Weights of a small transformer language model: 21.8M parameters, no biases in attention or MLP.
Each number is 128 + 32 x the weight over its row's rms, rounded and kept within 0 to 255. Layers, rows and columns count from 0. The size above them is the row's rms in percent of the matrix's.

# layer 10 MLP down (transposed), 1600x320, rms 0.102, rows 249-270, columns 160-319
size [ 95  92  94  96  96 116 111  95  96  99  90 101 110  99  90  98 102 131  92  99 105  96]
[[ 73  90  96 171  88 209 139 178 137 139 110 101 135 144 164  94 125 118 143 167  98 135 162 113  76 109 151 154 141 168  73 188 163 161 171 105 191 159 107 133  53 123 160 121 146 191  83 143  94 113 136  97 127 214 160 141  74 189 139 138 143 104 121 130  98  90 100  83 108 143 133 115 107 156  91  48 149 136 145 104 156 145 136 104 137 147 109 113 150  89 119 130  96 132 136 130 102 140  89 123  57 179  96 138 149 143 118 109 122 169 177 156 138 149 170 120 182  80 111  86  84 132 105 134 115 105 138 102 134  87 117 184 131 124  91 132 114 146 164 107 128 108 108  95 146 143 142 135 117 147 117 190 143  44 150 127 149 145 131 146]
 [ 97 156 135 131 142 122 121 150 121 132 113  80 146  84 137 191 118 165  24 141 177  93 141 137 180 143 183 102 155 146 128 192 184 137 151 142 144 125 108  99 104 108 151  48  82  74 163 167 102 119 174 193  95  74 101 140 124 163 131 143 126 165 105 109 138 179 139 159 138 148 154 122 131 214  78 122  94  79 141 111 123 162 108 104 114  97 122  82 118 173 128 120  95 133 105 152  75 101 113 138  75 146 181 156  87  93 118 142 162  70 105 188 123 124 110 119 144  76 112 198 180 110 144 102 129 187 192 140 152 137  94 119  94  86 133 118  75 135  95 138 137 158 153 174 126 133 121 144 161  97 122  59 184 108 125 151 128 108 123 180]
 [135  88 109 137 141 117 123 132  80 123  75  95  94 182 126  84  94  86 155 122 155 136 119  73 100 102 120 196 116 130 113 101 126 117 137 109 146 182 136 146 109 156  70 118 140 172  99 165  72 143  53 156 154 109 132 123 122 172  83 124 162 133 160 142 141 152  94 133 119 165 141 172 105 138 123 124  93 184 156  81 179  90 182  47  63 164  92 124 135 103 118 120 144 148  87 124  96 162 155 121 137 132 156 131  93 159  81 165 144 143 139 156 154 154 118 132  88 163 155  76 151 165 163 129 120 189  83 117 115 100 106 152 150 162 105 148  97 139 136 174 113 163 119 143 158 160 118 117 162  90  82 120 184 102 159 161 147 140 120 112]
 [136  84 116 174 186 147 128 200 137 161 128 149 125 158 143 135 192 117 134 115 126 199 104 145  59 151 160  75  80 124 169 102 152 155  99 111 133  79 125 121 121  92 123 136 115 156 145 133  70 168 157 109 158 111 132 117 145 119 134  89 111 143  83 115 199  98  85 209 143 132 150 109  91 131 154 123 144 158 149 161 189 146 164 169 127 136 103 125 150 115 131  80  86 142  91 135 118 171  97 137 124 127  99  89 132 115 144   0 154 117 202 175 112 138 132 122 135  62 110 136 185  98 117 126 133  91 143 157 143 148 100 145 138 135  99  96 115 147  79 115  95  66 106  87 152 129 159 127 139 186 176 151 120 105 113  96  79 105 134 161]
 [164  56 123 184 178 128 150 187 118 117  90 102 147 126  65 170 133 155  79 107 147 115 162 193  27 177  82 150 125 122 111 187 153 165 101  63 107 136 159  95  69  87 150 191 131 150 115  99 125  86 139  91 168 129 118 102 156  56 167 129 179 133  88 164  61 153 139 129 145 104 161 185 169 112 161 142 122 123 133 131 114 132 114 109  91  97 164  96 173 136 169 116 124 108  61 126  80 116  88 107 130 108 131 167 114 116 112  77 111  74 203 100 157  81 135 160 134 131 161 101 139 153 153 118 164  91  69  71 109 104 159  87 126 134 117  95 153 122 112 148 173  87  90  84 124 129 129 115 113 112 170  98 138 126 119 141 100 144 155  81]
 [109 145 122 188  90 159  97 135 120 160  54 121  73 104 142 132 134  92  96 114 183 113 138 136 143 142 126  80 125 110 148 126 153 148 143  90 148 183 136 177  97  92  56  80 158  92 120 120 176 124 114  86 179 136  84 147 131 128 100  89  51 109 141 104  88 167 182 126 118 121 168 132  96 214 111 159 101 135 151 126  98 141 158 133 165 109 118 113  73 133  90 152  87 207  88 122 123 125 108 177  94 114 124  96 118 138  67 128  96 166  48 162 134  77 117 148 132 117 102 177 142 100  88  86 165 121 117 146 118 122  85 140 145 114 136  84 159 105 122 112  77 135 147 162 109 133 172 121 165 128 101  72 157  72 132 152  99 117 185 129]
 [127  48 175  89 132 123 156 168 112 138 120 168 145 174 105  77 137 174 170 120  94 141 100 107 126 109 100 123  97  86 122 164 110 119 105 158 150 164 147 134  93 119 122 143 123 167 143 156 146  99 155 176 118 123 179 143 120 133 186 141  85  90 108 174 163  99  58  33 142 131 102 136 131  62 207 107 162  99  75 165 133 142 127 113 124 115 163 120 117  91 123 143  58 124 137 135 184 144 165 175 124 182 137 145 215 101 136 161 119  41 134 129 119 112 117  97 132 146 113  88 112 197  73 159 124 152 136  96  93 187 125 129 116 164 117 108 151  71 146  62 148 119 106 129 128 151 161 178  85 147 131 137 142 132 104 182 108  93 104 106]
 [129 201 125  94 111  83  96 117 142 124 119 151 123 121 118  93  38 151 125  94 142  71 154  99 120  94 117 116 127 130 143 159  64 108 119  87 102 112 127 192 171 138  91  93 184 122 159 135 106 154 147 130 124 130 100 111 138 133  85  83 122 191 124 109 121 143 115 143 106 102 123 108 166 131 170 163 123 123  76 141 146 166 136 146  95 123 124 113 168 160 161 145 116 141 180 130 114  90 122  83 158 124 146 118 123 139 110 189 106  79 126  63  98 118 126 123 178 110 140 153 120 168 127 135 134 142 130 131 119 121 152 110 156 214 144 121 121 124 179  83 176 135 126 133 158 159  94  86 164 147 115 160  70 169 141 133 114  85 182 119]
 [113 136 156 116 163 118 159  93 117  69 140  59 148 167 154 134  87 206 126 166 110 166 153  87 124 132 141 143 160  96 172 100 129  78 159 102 108 157 106 122 139 163 119  96 146 123 114  86 107 184 115 100 130 157 153 112 102  98 111  91 135 124  83  83 137  76 145 104 192 177 199 140 118  76 168 142  99 130 207 185 160 177 131 157  87 161 113 133 106 102 121 186 165 111  81 131 138 119 129 147 158 111 130  80 156 161 115 166 125 146 113  87 100 132  52 124 140  63 144 151 109 106 183 200 138 168  98  89 142  79 101 125  99 120  86 117 138 107  40 141 138 105 166 149  79 182 157  60 127 141 128 140  91 156 168 114 101 110  82  70]
 [164  89 120  94 158 142  18 149 146  89 108  96 131 135 138 144  76 180 151 130 107 124 165  76 153 172 125 176 124 142 105 121 157 136 113 136 143 120 120 170 110  88 159  73 141 157 125 109  29 149  94 148 120 119 126 127 108 124 151 133 162  84 185  90  44 117  93 132 120 149 104  92  93 107 100 131 144 145 118 161 128 163 161 100 122 146 152 145 134  99 156 168 151 150 124 149 118 115 153 118 103 144 139 110 146 110 119 100 111 187  80 113 140 111 156 129 162 122 151  98 145 138 159 155 169 108 130 124  80 124 164  10 150  14 126 120 146 126  78 141 147  99 133 144  96 165 118 116 125  80  88 117 115 155 128  83 136 113  94 112]
 [ 95 120 204 147 154  84 147 100  95 116  97  91 138  96 134 192  87 161 154 119 111 156 149 103 110  61 123 147  98 177 154  72 127 147 208 118 139 178 182 155 121 202 154  94 139  97 151  99  78 179 126  98 171 112  98 203 127  94 104 136 116 184 108  81 185 127 127  58 124  96 101 151 145 127 152 115 166 100 162 144 149 186 168  93 159 198 173 157 132 127  94 143 132 173  92  60 140 175 159 138 105 126  96 175  99 125 175 210 165 109 171  95 120 111 208  83 143 138 102 115 120 137 111 151 149 115 114 128 131 169 137 138 166  96  66 129 149  86  97 147 112 166 117  94 170 141 101 185 116 154 181  76 124  60  78 182 124 163 112 126]
 [132 155 136  95  83 111  97 125 124 109  88 121 160 108 134  88 152 141  88 142 120  98 114  92 167  84 170 130 101 132  99 149 127 128 139 160 128 100 142 210  97 114 140 125 178  61  95 104 138 141 139 123 135 112 140 124 124 125 136  68 190 137 177 112 114 111 148 117 107  82 172 206 174 126 106  76 135 127  96 110 202 125 122 106  55 133 183  94  95 195 171 172 150 133 143 107 109 152 145 118 128 136 156 115 101  98 127 235 119 144  97 161 173 170  95  86 123 109 168 157 138  87 155  91 125 113 147  85 160  96 128  99 114 112 182 156 104 110 127 105 120 125 117 141 134 145 168 117 139 124 108  35 121 118 136 137 102 109 135  88]
 [116 191 124 128 146 160 160 156 130 143 137 135 102 166 135  70 105 178 187  97 143  77 100  91 134 105 136 159 131 127 182 161  69 155 180 159 162 155 118 155 166 150 134 136  93 188 115  42 123 134  99 203 136 139 128 150 107 104 143 136 155 122 148  85 143 123  92 168 162 122 127 103 162 160 135 118 105 112  71  87  91  88 127 108  89  82 124 166 176 123 108 147  77 114 176 205 146 121 121 165 190 176  54 202 142 180 167  80 150 142 164 107 135  95 175  78 101 153 161 115 136 117  96  90 173  95 142  81 162 172 186 191  87 168  85 178 177  97 139 134  95 134 143 127 141  66 141 100 144 118 137 182  78 168 119 119 130 146  77 111]
 [120  85  85 139 137 189  81 173  98 113 131 117  77 140  97 118 122  84 117 154 148 136 168 105 138  96 136 123 140  92 107 139 140 110 151 174 145 107 127 194 131 130 129 129 108 108  80 121 229 146 123 112 133 146 165 184  96 138 112 118 138 160 125  94 102 126 139 187 152 129 147  86 109 141 157 103  89 152 175 181 147  97 150 131 141 170  96 186  79  87 117 108 156 117 103 129 143 122 122  42 133 174 101 100 101 156 121 193 160 175 148 103  72  68 147 140 146  97 138 158 183 113 100  52 123 122 131 112 156 128  87 120 106 110 131  81  73 108 118 102 126 144 158 102 100 105 110 143 121 134 176 102  97 148 163 123 118 191  87 180]
 [136 186 144 128 132 103 143  86 162  63 117 119 113 122 130 165 115 107 122 128 147 142 162 169 148 159 169 149 217 129 164 212 134 142 150 138  73 125  84 150 160  96 179 160 198 152 128 131  84  81 109 169 115 115 116  68 129 148 100 166 120  74  96 159  91  88 106 115 139 154 101 116 165 125 167 100  71 135  76 153 117  87  79 140 112  85 149 121  87 109 139 123 127 136 191 162 117 178 130 107 103  92  89 150 135  80 144 173  61 103 159 119  95 126 148 123 130 187 171 138 144 158 155  85 181 137 150 130 145 116 177  79 101  74 117  81 128 119 120 114 128  80 163 221 159 166 150  51 150 172 138 141  91 120 156  92  69 133 111 134]
 [114 115 124  99 158 131  94 141 113 158 130 116 121  96 186 187 137 193 100 133  83 132  99 156 138  83 167 142  68 101 118 132 138 118 138 152 145 184 189 172 145 121 137 151 138 138  95 201  93  92 154 105 112 160 133 149 135 126 158 146 149 139 186 122  99  98 208 115 140 121 151 171 134 171  93 146  84 150 130 136 120 121 110 103 132 141 132 160  97 194 158 118  81 114 124 120 171 101 151 157 124 155 175 179 127 151 135 113 104 110 104 101 106 163 112 122 137 109 128 114 126 152 139  48 150 129  77 124 105 146 142 106 149 151 160 107  80 164 191 107 126 142  93  82 139 128  69 158 119 153 114 169 101 142  75  90 149 140  98 112]
 [126 179 162 126 137 113 131 132 155 115 143 110 130 143 171 135 104 105  66 115 167  99 146 143 181 151 138 120 147 148 161 107 109 117 163 127 166 147 107  80 167 131 118  99 181 187 107 128 114 126 164  82 100  78  89 123 110 146 153 158 104 106  86 170 132 130 156 109 166 143 107 159 120 110 104 136 125 165 105 112  94 172 144 141  81 153 160 157 142 187  68 106 160 138 160 125 129 158 196 199 169  94 145 134 186 175 166 180 113  66 177  75 180  98 151 153 190  97 140 143  69 181 126  61 160 167 113 207 122  93  74 144  75 149 104 129 114 141 151 123  90 145 151 142 140 133 119 129 109 112 191 112 110 176  63  95 114 110 109 104]
 [120 115 165  82 136 140 111 117 140  59 110  54 156 146 125 191 169 144 148 112 100 177 137 155 132 170  60 143 107 105 203 116  44 162  66 139  93  83 115 159 144 120  88  63 115 169 113 112 144  90 169 116 177 164 135 142 179 171 142 127  93 161 183 113 123 142 151 169  84 129 133 121 127 110  88  89  97 112 115  78 124 149  86 110 177 142 139 142 139 105 147 130 154 134 183 132 121 121 131 108 154 101  90  94 162  90 163 152 144 149 123 117 133  43 134  88 142 149 144 139 106 182 136  92 169  98 138  93 183 145 122 202  97 115 161 145 114 110  98  89 127  65 127 142 106 147 136 113 127 103 109 141 102 137 174 125 186 116  92 155]
 [ 76 147 131 169 135 124 155 126 147 102  80 107 136 149 107 173  81 140 115 132 122 129 130  61 130 139 121  89 131 121 143  99 116 101 128 123 117  87 166 111 123 120 118 124 128 121  72 147 145 134 150 200  94 161  64 155 139  57 111 159 117  90 123 135 133 141 124 149  70 156 135 136 131 154 132 177 161 147 148 176 133 205 133 135 118 104 101 160 110 149  95  93  82 147  99 164 151 152  96 104 101 135 104 141 111 162 120 180 192  63 115 106 108 113 113 100 126 110  78 166 137 141 155 162  74 124 146 202 148 133 128 157 164 190 192  87  93 101 145 126  91 232 148 147 112 126 121 121 133 125 162 178 139 113 149 142 152 182 157  97]
 [159  99 145 146 101 144 136 154  81 104 171  84 152 144 115  31 117  94 116 144 133 147  85 124 135  82 104 116 130 110 160 197 146  97  58  88 114 108 123 103 143 111 156 104 190 108 120  97 128 132 191  96 128 125 156 158 169 134 119 116 155 101 130  76 172 156 128  60  88 173 185 132 170 132 132 197 171 141 113 198 155 166 100 179  99 112 170 168 134 145 131  82 166 131  95 163  88 129  73 136  86 123 106 106  97 123 152 228 141 147 148  78 140 101  88  86 200 134 181 206 157 127 138  98  99 185  88  86 104 128 143 166  80 173  81 153  65 103 145 167 124 123  88 109 111 107  91 129 100 145 145 109 146  97 125 162  80 129 154 150]
 [ 99 145 141 110 100  90 125 114  68 103 110 160 166 134 116  90 157 137 178 113  76 103  97 130 176 120 120 119 103 147 128 138 154 134 115 159  81 106 118 134 112  89 136 154 124 100  73 101 150  90 184 123 151  65  93 121 175 158 113 150 161 149 132 194 153 185  97  85  78 177 150 106 121 102 109 167  73 109 141 103  59  91 120 134 158 140 190 146 152 142 127 141 169 116 140 125  99 108 166  94 174 123 140 105 163 111 126 245 175 103 111 103  99 155  93 102 149 118 129 133 120 133  90 151 146 103 102 104  86  93 165 132  88 188 115  93 174 175 106  97 101 139 137 189  92 136 133 109  92 174 126 130 149  66 121 168 112 115 134 138]
 [184 185  86 135  99 149 116  81  95 144 103  91 137 189 116  91 131 152 142 102  78 133 162 103 142 115 102 119  66  98 130 119 114 139 112 118 120 114  77 121 171 131 128 132 157  70 215 139 104 122 159 161 154 126 185 139 101 153 180 115 194 116 144 151 104 134 132 126 128 104 139 139 105 181  95 141 113 111 150  79 152 162 102 155 116  92 176 129  81 218 118 105 156 201  71  88 102 153 137 149 170 152 147 112 118 126 134 107 171 147 186 151 118 153 123 106 120  94 113 173 119  98  80 135 146 110 118 139 155 107 176 140 176  92  94  66 134 188  58 147 119 118  94 129  89 119 167 148 134 113 136 106 116 104 130 133 145 176 143 109]]
# layer 10 MLP up, 1600x320, rms 0.101, rows 250-270, columns 160-319
size [ 99  99  95 102 109 105  98  99  99  95 104 107  99  94  99 100 126  99  94 103  93]
[[140 102 130 121 106 134  91 111 218 122 122  84 138 116  32  99 125 126 226 105  95 123 135 117 181 106 122 129  87  55 159 117 101 122 106 145 179  84  97 177 132 222 109 143 164 139 127 147 106 170  92 134 136 149 150 105 128 146 141 173 121 150 117 131 106 161 128  99 106 110 154  96 158 117 109 122  93 136 155 101 108 139 108  73 136 108 140 105  75 123 145  85 136 125 101  82  97 167 118 159 178  60  77 145 130 101 188 139 139 168 149 131 139 107 131 188 159 130 121 126 118 129 131 191 203 112 129 116 144 168 141  88 135 135 107  91 219  81 150 148 120 115 167 104  79 102 104 101 126 146 125 173 161 139 176 165 118 111 174 145]
 [113  86  96 114 123 146 108 185 126 148 143  79 149  65  81  98 130 105 102 131 114 109 110 145 123  97 103 108 143 116  95 158 149 119 107 180 141 108 118  99 177 138 172 140 101 124 110 122 185  97 167 107 138 100 110  85 143 119 190 111 107 153 126 153 113 119 157 112 115 113 163 135 169  98 137 120 122 145 101 144  98 132 165 102 147  90 128 136 100 172 166 120  40  58 123  62 133  96 117 145 162 168 127 174 192  99 115 124 171 148 117 125 146 109 118 134 170 136 162 142 125 121 102  70 127 159 198 166 141 139 144  94 116 162  81 124 118  83 110  98 132 139 117 111  68 101 157 127 116 149 148 136 112 159 173 108  94 140  89 184]
 [119 100 133 115 110  98 111  90 161 102 100 145 134  80 132 104  92 130 117 110 112 103 151 113 118 144  81 107  81 122  41 139 100  65 115 182 101 135 110  64 104 203 164 177 173 169 107  93 177 132 129 143 158 129 159 188 149 165  88 116 136 114 209 110 118  88 202 134 108 227 129 180 152 139 148  91  78 114 133 105  72  86 119  61 178 113 145  73 113 147 163 122 170  39 166 135 120 131 130 139 104 151 112 172 156 113 106 170 132  65 100 190 117 117 125 144 129 156  94 100 112 128 163  77 147 126 113 125  90  84 104 130 133 127 181 144  83 107 114 129 166 142  97 117  50 106  74 127 130 134  81  68 150 191 132 143 195 133  61 146]
 [122 114 109 100 155 118  90  95 197 173 183 172 141 142 162  74 107 154 186 165 137 166  43 127 111 120 176 137 112 145 185  99 174 108 147 239 149 136  97 120 151 150 104  94 173 152 135 160 164 148 117 136 105 130 209 125  98 162 133 131  99  81 124 137 128 139 144 114 147 170 148 110 180 125  84 155 114 119 128 123 106 120  90 124 101 132  55 137 148 114 167  89 106 135 150 129 132 106 155 177 202  88  84 163  89 128 165 135 134 122  86 104 119 162 172 112 105 179 101 144 131  73 116 148 203 134 152 120 144  98 116 161 159 138 139  75 142 146 146 173 173 110  68 144 147 130 148 140 146 140 147 189 106  77 136 185 154  33 132  84]
 [134 123 131  70  90 123 176  79 159 141 155  77 111 125 144  65 133  82 143  99 109 120 119 113 173 159 134 138 142 174 142 140  74 129 137 166  91  47 107 112 160 159 155 139 137 158 120 141  67  90 111  86 124 138  96 169 134 187 136 139  84 150  91 173 200 160  98  88 116  61 123 152 156 158  85 144 108 107 170 160  97 150 150 105 194 136  89 108 124 178 171 154  95 144  85 141 116 182 115 152 120 158  98 115 112  97 122 146 181  79 169 165 215  84 127 103  70 118 114  86 158 114 165 143 121 116 137 120 162 165  92 114 155 109  73 150 160 161 159 137 143 115  86 125 178 102 126 132 170 176 122 155 141 112 152 137 192 166  78 117]
 [189  91  83 166 126 134  97 129 144 150 138 112 149 137 153 118 110 126 156 135  81 166 150 102 165  67  87 112  72  59 124  85 119 181 148 127 112 154 129 145 158 176 199 139 138 134 107 106  96 144 123  83 127 163 102 127 147 112 128 116  48  86 119 130 174 152  96 141  94 183 163  80 154 175 146 115 118 120 137 104 138 156 115 131 137 124  66 120 174 133 150 124  86  79 195 144 100 126 111 139 161 111 162  81 151  73 102 155  92 100 104  98 169 145  93 136  88  88  96 149 178 168 139 169 174 128 144 113  75 139 131 175 139  98 112  95 123 100 103 147 114 113  94 152 133 182 143  50 191 107 127  92 147 106 134 160 159 156  69  93]
 [125  84 111 117 126 142  83 224 146 136 161 155  95 115 153 141 138 105 133 139 160 166 102 187 158 125 143  87  72 140  95 110 117 148 107 189  97 130 144  78 151 141 124  91  97 130  71 179 108  54 139  88 131 128 119 181 127 137 181 171  86 161 182  94  69 208 137 149 165 101 179 153 116 124 132 185  81 107 155  98 123 120 111  97 159 103 153 162  97 140 119 114 174 159  61  48 124 139 159 125 151  52 164 104  93 153 105 136 144 184 140 142 105  86 164 123 132  86  97 142  54 124 126 137 181 180 163 133 156 135 106 135 124 131 166 117 147 101 185 145 110 133  89 162 109 134 119 113 133 169 199 123  81  99 130  76 117  96  97 125]
 [ 64  82 171 115  66 124  95  94 141 137 133 166 122 159 192 114 162  82 138 181 103 108 142 153 146 155 129 132  56 109 152 129 109 175  62 143 166 107 141 135 127  97 167 167  67  90  87 118 136 186  91 100 136 131 125 119  70 165 156 141 136 181 101 157 196 115 166 140 116 106  31 110 134 111 150  94 150 153 101  32 135 133  95 141  79  98 107  77  79 116 102 158 151 154 135 101 103 108 165 145 188 151 169 112 173 116 117 129 135 150 135  99 125 116 108 153 109 131 122 135 121 108 123 120 143 148 124 131 100 168  55 145  78 153 184 134 101 131 141 147  74 132  99 117 177  92 113 146 167 127  92 108 163  83 107 113 110 194 113  95]
 [111 105 150  84 141 169 149  97 142 185 136 153 146 181  96  96 166  94 118 182 183 160 101 140 105 130  97 104 162 110 149 118 126 148  86 156 171  72  90  95 122  61 140 133  42 100 114 193 110  70 109  95 117 125  63 154 140 155 128 166 133 121 109 125 133 122 169 137 108 106 127 170 181 104 142 133 142 101 104 140 128 125 131 108  85 139 129 149 129 112  78 179 122 140 115  73 139  96  74 130 141 126 125 149 161 105  96 134 123 144  62 156 113 171 175 120  98  80  99 137 139  71 157 170  95 128 166 121 114 166 162 158 142 127 158 116 123 126 144  85  80 139 111 194  88 170 137 156 113  80 120 114 181 186 129  81 148 125  93 150]
 [164  95 101 160 136 141 132 117 197 152 123 121 115 151 104  98 113 169 148  94 118 155  65 166 150 117 130 154 127 112  91 117  91 157  81 138 186 100 170 179 114  92  69  91 139 144 169 175 146  97  70 135 131 111 173  82 123 174  96 119  63  52 108 112 144 147 200 154 107 154 144 132 190 115 141 107  96 108  91  96 112 114 122 155 141 132  85 147 165 151 189 105 114 164 121  76 126 123 148 103 140 126  91 154  95 131   0  88 108 107  92 110  97 164  74 188 149 136 131  90 138  67 133 139 138 181 149  76 102  94 100 141 116 129 182 132 156 101 129 142 116 176 116 164  87  93 140  83 119  81 162 153 153 142 158 111 156  92 163 134]
 [155 153 116 155  80 123 131  84 161 172  80 148 118 119 139  57 103  83 150 134 179 144 159 161  73 128  88 104 107 116 126  96 108 125 145 105  65  98 159 125 165 107  91 143 128 166  99 143 148 117  97 117 156 208 135 158 191 158 174 146  70  95 112  87 125  83 140 159 176 114 133 140 144 177 110 144 128 110 108 145  94 139 157 101 125 131 105 126 156 143 123  88 149 124 138 144  85 119  69 111 182 100 139  96 122 134 111 153 143 122  79 133 169 122  80 152 102 171  91 132  93 153 123 120 123 150 218 137  86 169  74 120 149 186 137 140 201 106 103 124 139 121 139 158 126 139 151 153 145 100 146 108 138 156 162 173 177 118 101 146]
 [102 192 140 163 145 165  97 152 154 121 134 158 110  62 167  98 113 150 146 135 161 112 148 159  92 119 113 163  96 198 115 132 155 167 150 171 148 159 145  92 169 146 113 127 126 132 128 131 117 131  90  87 172 185 210 111 100 148 134 122 133 124 134 120 136 173 162  91 182 160 221 121 135 182 164 133 115  72 161 162 101 155 104  86  88 153 126 105 139 162 167  89  47  72  58 112 155 110  85 108 136 172 134 113 165 177 121 166  86 157  89 161 108 189  80 115  85 125 113 121 107  85 103 124 116 107  72 157 124 167 125  83  78 107 172 107 121 112 200 139 225 121 167 159 113 101 153 118 103 161  78  90 145 188 138 128 116 112 154 142]
 [126 151 127 120 107 136 127  90 105 134 121  95 172  99  98 145 147  97 180  87 139 135  66  96 160 137  46 140  74 104 111 104 106 138 127 104 125 129 109 137 119 193 140  85  89 122 146 118 160  85  96 216  85 254 195 121 123 143 170 128 149 122 106 136 150 123 167  88  89 140 124 168 124 105 105 108 124 114  76  88 134  83 164  88 118  84  85 135  81 132 117  77 128 126 127  95 141  76 132 167 121 139 101 141 125 132 142 119 162 136 178  88 142 155  88 147 140 121 135  91 103  65  73 172  91 178 198 141 103 107 175 175 163 109  99 119 134 143 109 138 228 104 143 125 131 100 141 124 171  72 149 144 137  96 122 118  65 119 105  65]
 [144  58  79  79 112 101  89 159 140 128 146 171 115 127 147 104 146 128 120 133 146 212 133 150 112  91  86  93  37 119 147 103 144 156 130 179 161 193 134 142 166 100 102 116 106 138 107 144 162 100 109 118 120 164 114  88 119 106 102 129 128  92 150 152 112 129 165  99 154 113  48  92 122 126  99 138   5 131 113  96 183 158 124 168 156 113 102 177 121 141 155 153  75 150 155 110  89 115 138 146 144 173 129 102 157 181 116 152 149 160 110 109 142 108 118  84 187  55  68 152 142 113 113 201  88 162 128 144  90 132  86 107 119 150 169  98 167 150 128 190 187 139 193  98  52  93 128 171 142  94 159  99 122 143  96  85 167 147 128 117]
 [100 168 126 189 111 153 116 132 123 129 122 155  97 138 109  91 129 117 132 124 151  95 130 155 114 140 114 111 140 121 110 103 140  99 137 168  70  45 132 105 125 207 138 161 142  95 106 114 120 168 143 150  72 135 140 108 124 100 106 146 108 174  84  95 162 142 174 115 100 107 110 105 136 170 124 163 155 131 122 111 132 163 183 136  60  94 113 109 132  82  63 132 144 112  98  96 124 152 148 159 126  78 142  86 123 131 124 175 188 144 153 146 157 142 116 222 137 154 149 163 105 136 138 146 135 155 188 125  98 153 112 134  84 157  77 107 117  74  91 162 141 202 145 132 114 100 122 153 112 194 111 120  63 166 193 129 119 113 104 163]
 [192  35 110 151 124 166  93  81 131  92  98 129 154  76 108 125 133 166 126 144 123 122 123 128  88  86 133 149  99 139 113 116 133 156 115 145 127  77 137 133 170 184 147 124  92 144 120 145 196 185 102 168 204  94 197  92 120  97  89 106  98 109 105 188 111 113 161 182  78  95  80 152 191 149  95 204  97 113 109  90  84 194  62 150  95 123 110  99 121 107 151 116 101 170 123 136 133 144 171 163  93 115  83 172 114 109 116 139 158 114 133 170  80 139 144 134 104 158 126 128 156  68 121 159 121 121 123  99  96 163 142 170 119 109 128 113 137  95 120 114 147 136 153 152 108 124 112 145 143  92  96  84 126  97  89 141 138 116 138  98]
 [175 102 131 113 158 122 126 152 148 147 167 106 140 104 146  91 147 148  96 155 142 139 126 145 123 213 119 141 119 101  92 121  91 111  18 130 119 111 128 159 128 135 158 202 101 192 144 118 180 165 139  74 153 163 160 109 200 123 141  91 113 106  54 153 136 186 132 126 143 199 173 123 144 147 136 111 118  33 108  41 129 136 120 103 109 134 119 118 152 151 111 125 164  57 152 123  85 208 103 146  97 128 157 122 149 173  63 148 165 141 145 158 140 148 204 102 135 118 119 176 117 161 118 129 153 145 114 172 153 161 122 137 104 102 127  87 142 120 188 122 128  90 122 100 119 120 124 104 132 126 159 123 152 124 148  94 162 110  59 176]
 [120 148 105 136 112 142 150 154 146 123  92 147 131 160 121 141  82 122 113 104 101 102 137 123  75 227 177 118 188 100 137 178 118  98  76 113 103 154 147  69 206 154 109 147 120 113  99  94  82  90 186  81 120 152 119  91 132 125 104  87  70 155 111 135 122 142 152 109 107  34 117  72 129  86 160 151 110 113 123 130  97 108 119 111  89  93 109 142  80 151 152 116 162 117  66 145  80 190 123 149 114 163 153 146  95 102 126 172 132  44 106  70 171 128 169 102 172 162 184 128 173  66 127 121 142 183 137 124 121  73 119 113 138 181 158 153 157  98  99 137 177  70 144 152 119 103 105 139 107 118 139  89 125 175 181 128  99 106 130  94]
 [203 128  65  96 100  99 119 139 150 136 134 123 119  87 131 136 149 143  97 101 145 161 131 205 110 149  88 122 138 160  98 164 157 116 111 172 182 151 121 139 131 113 143 150  50 118 187 142 105 103 128 141 199 151 131  84  98 134  36 114 160 100 120 127 181 124 150 135 113 188 211 194 112  88 136 167 110  93  94 101 179 118 150 101 111 145 118 122  82 140 159 143 165 122 128 137 120  64 156 138 128  94 127 175  98 165  92 130 165 153 130  88 159 127 133 153 118 132  79  92 118 106 160 117 115 137 181 145 126 152  48 111  94 146 147 129 108  98 127 103 184 120  91 179 163  86  83 129 127 153 172 100 120 139 163 163 128  61 133 138]
 [143 114 172 113 172 152  68 129 127 147 130 110 163 115 123  67 122 129 222 122 110 170  94 122 154 152 161 146 153 143 108  68 136 157 109 172  97 133 101 143 107 132 100 152 118 174  64 119 146  79 156 111 122 122 133 108 145  76 103 129 129  69 179 115 166 170 113 111  96  74  93 146 142 132 137 178 153  86  96 113 179 100 184 129 126 128  89 121 169 121 152 121 138 107 133  95  89 127 160 129 156  73 104 181 126 159 124 140 136 122  34 101 139 154  98 165 184 141 174 135 174 124 105 107 149 192 139  54 143 131 148 150 153 143 119 116 110 122  99 103 153 149 109  93 122  81 128  40 105 123 145 112 110 113  87 126  63  93 122 134]
 [145 142 168 160 134 120 157 125 143 182 128 129 101 151 149 108 136 141 173 157 140 156 136 108 138 123  79 109 129 127 166 127 155 127  97 166 146 127 124 113 159 142 152 160 100 170  96 109  96 148 113 132 173 149 109  87 165  44  61 132 109  81  64 140 185 131 181 138 129 110 147 155 106 140 169 135 129 172  84 178 148 106 150  87  63 137 116 100 169  75  91 141  66 117 142 155 163  75  95 173  93 166 124 145 142 142 140 161 106  86  76  70 141 159 172 140 128 165  89 141 115  86 134 156  99 163 118 109 125 108 144 230  91 183 136 157 126 111 168 135  61 144 164 153 159 116 117  87 105 135  92 113 138 188 162 146  89  83 114 180]]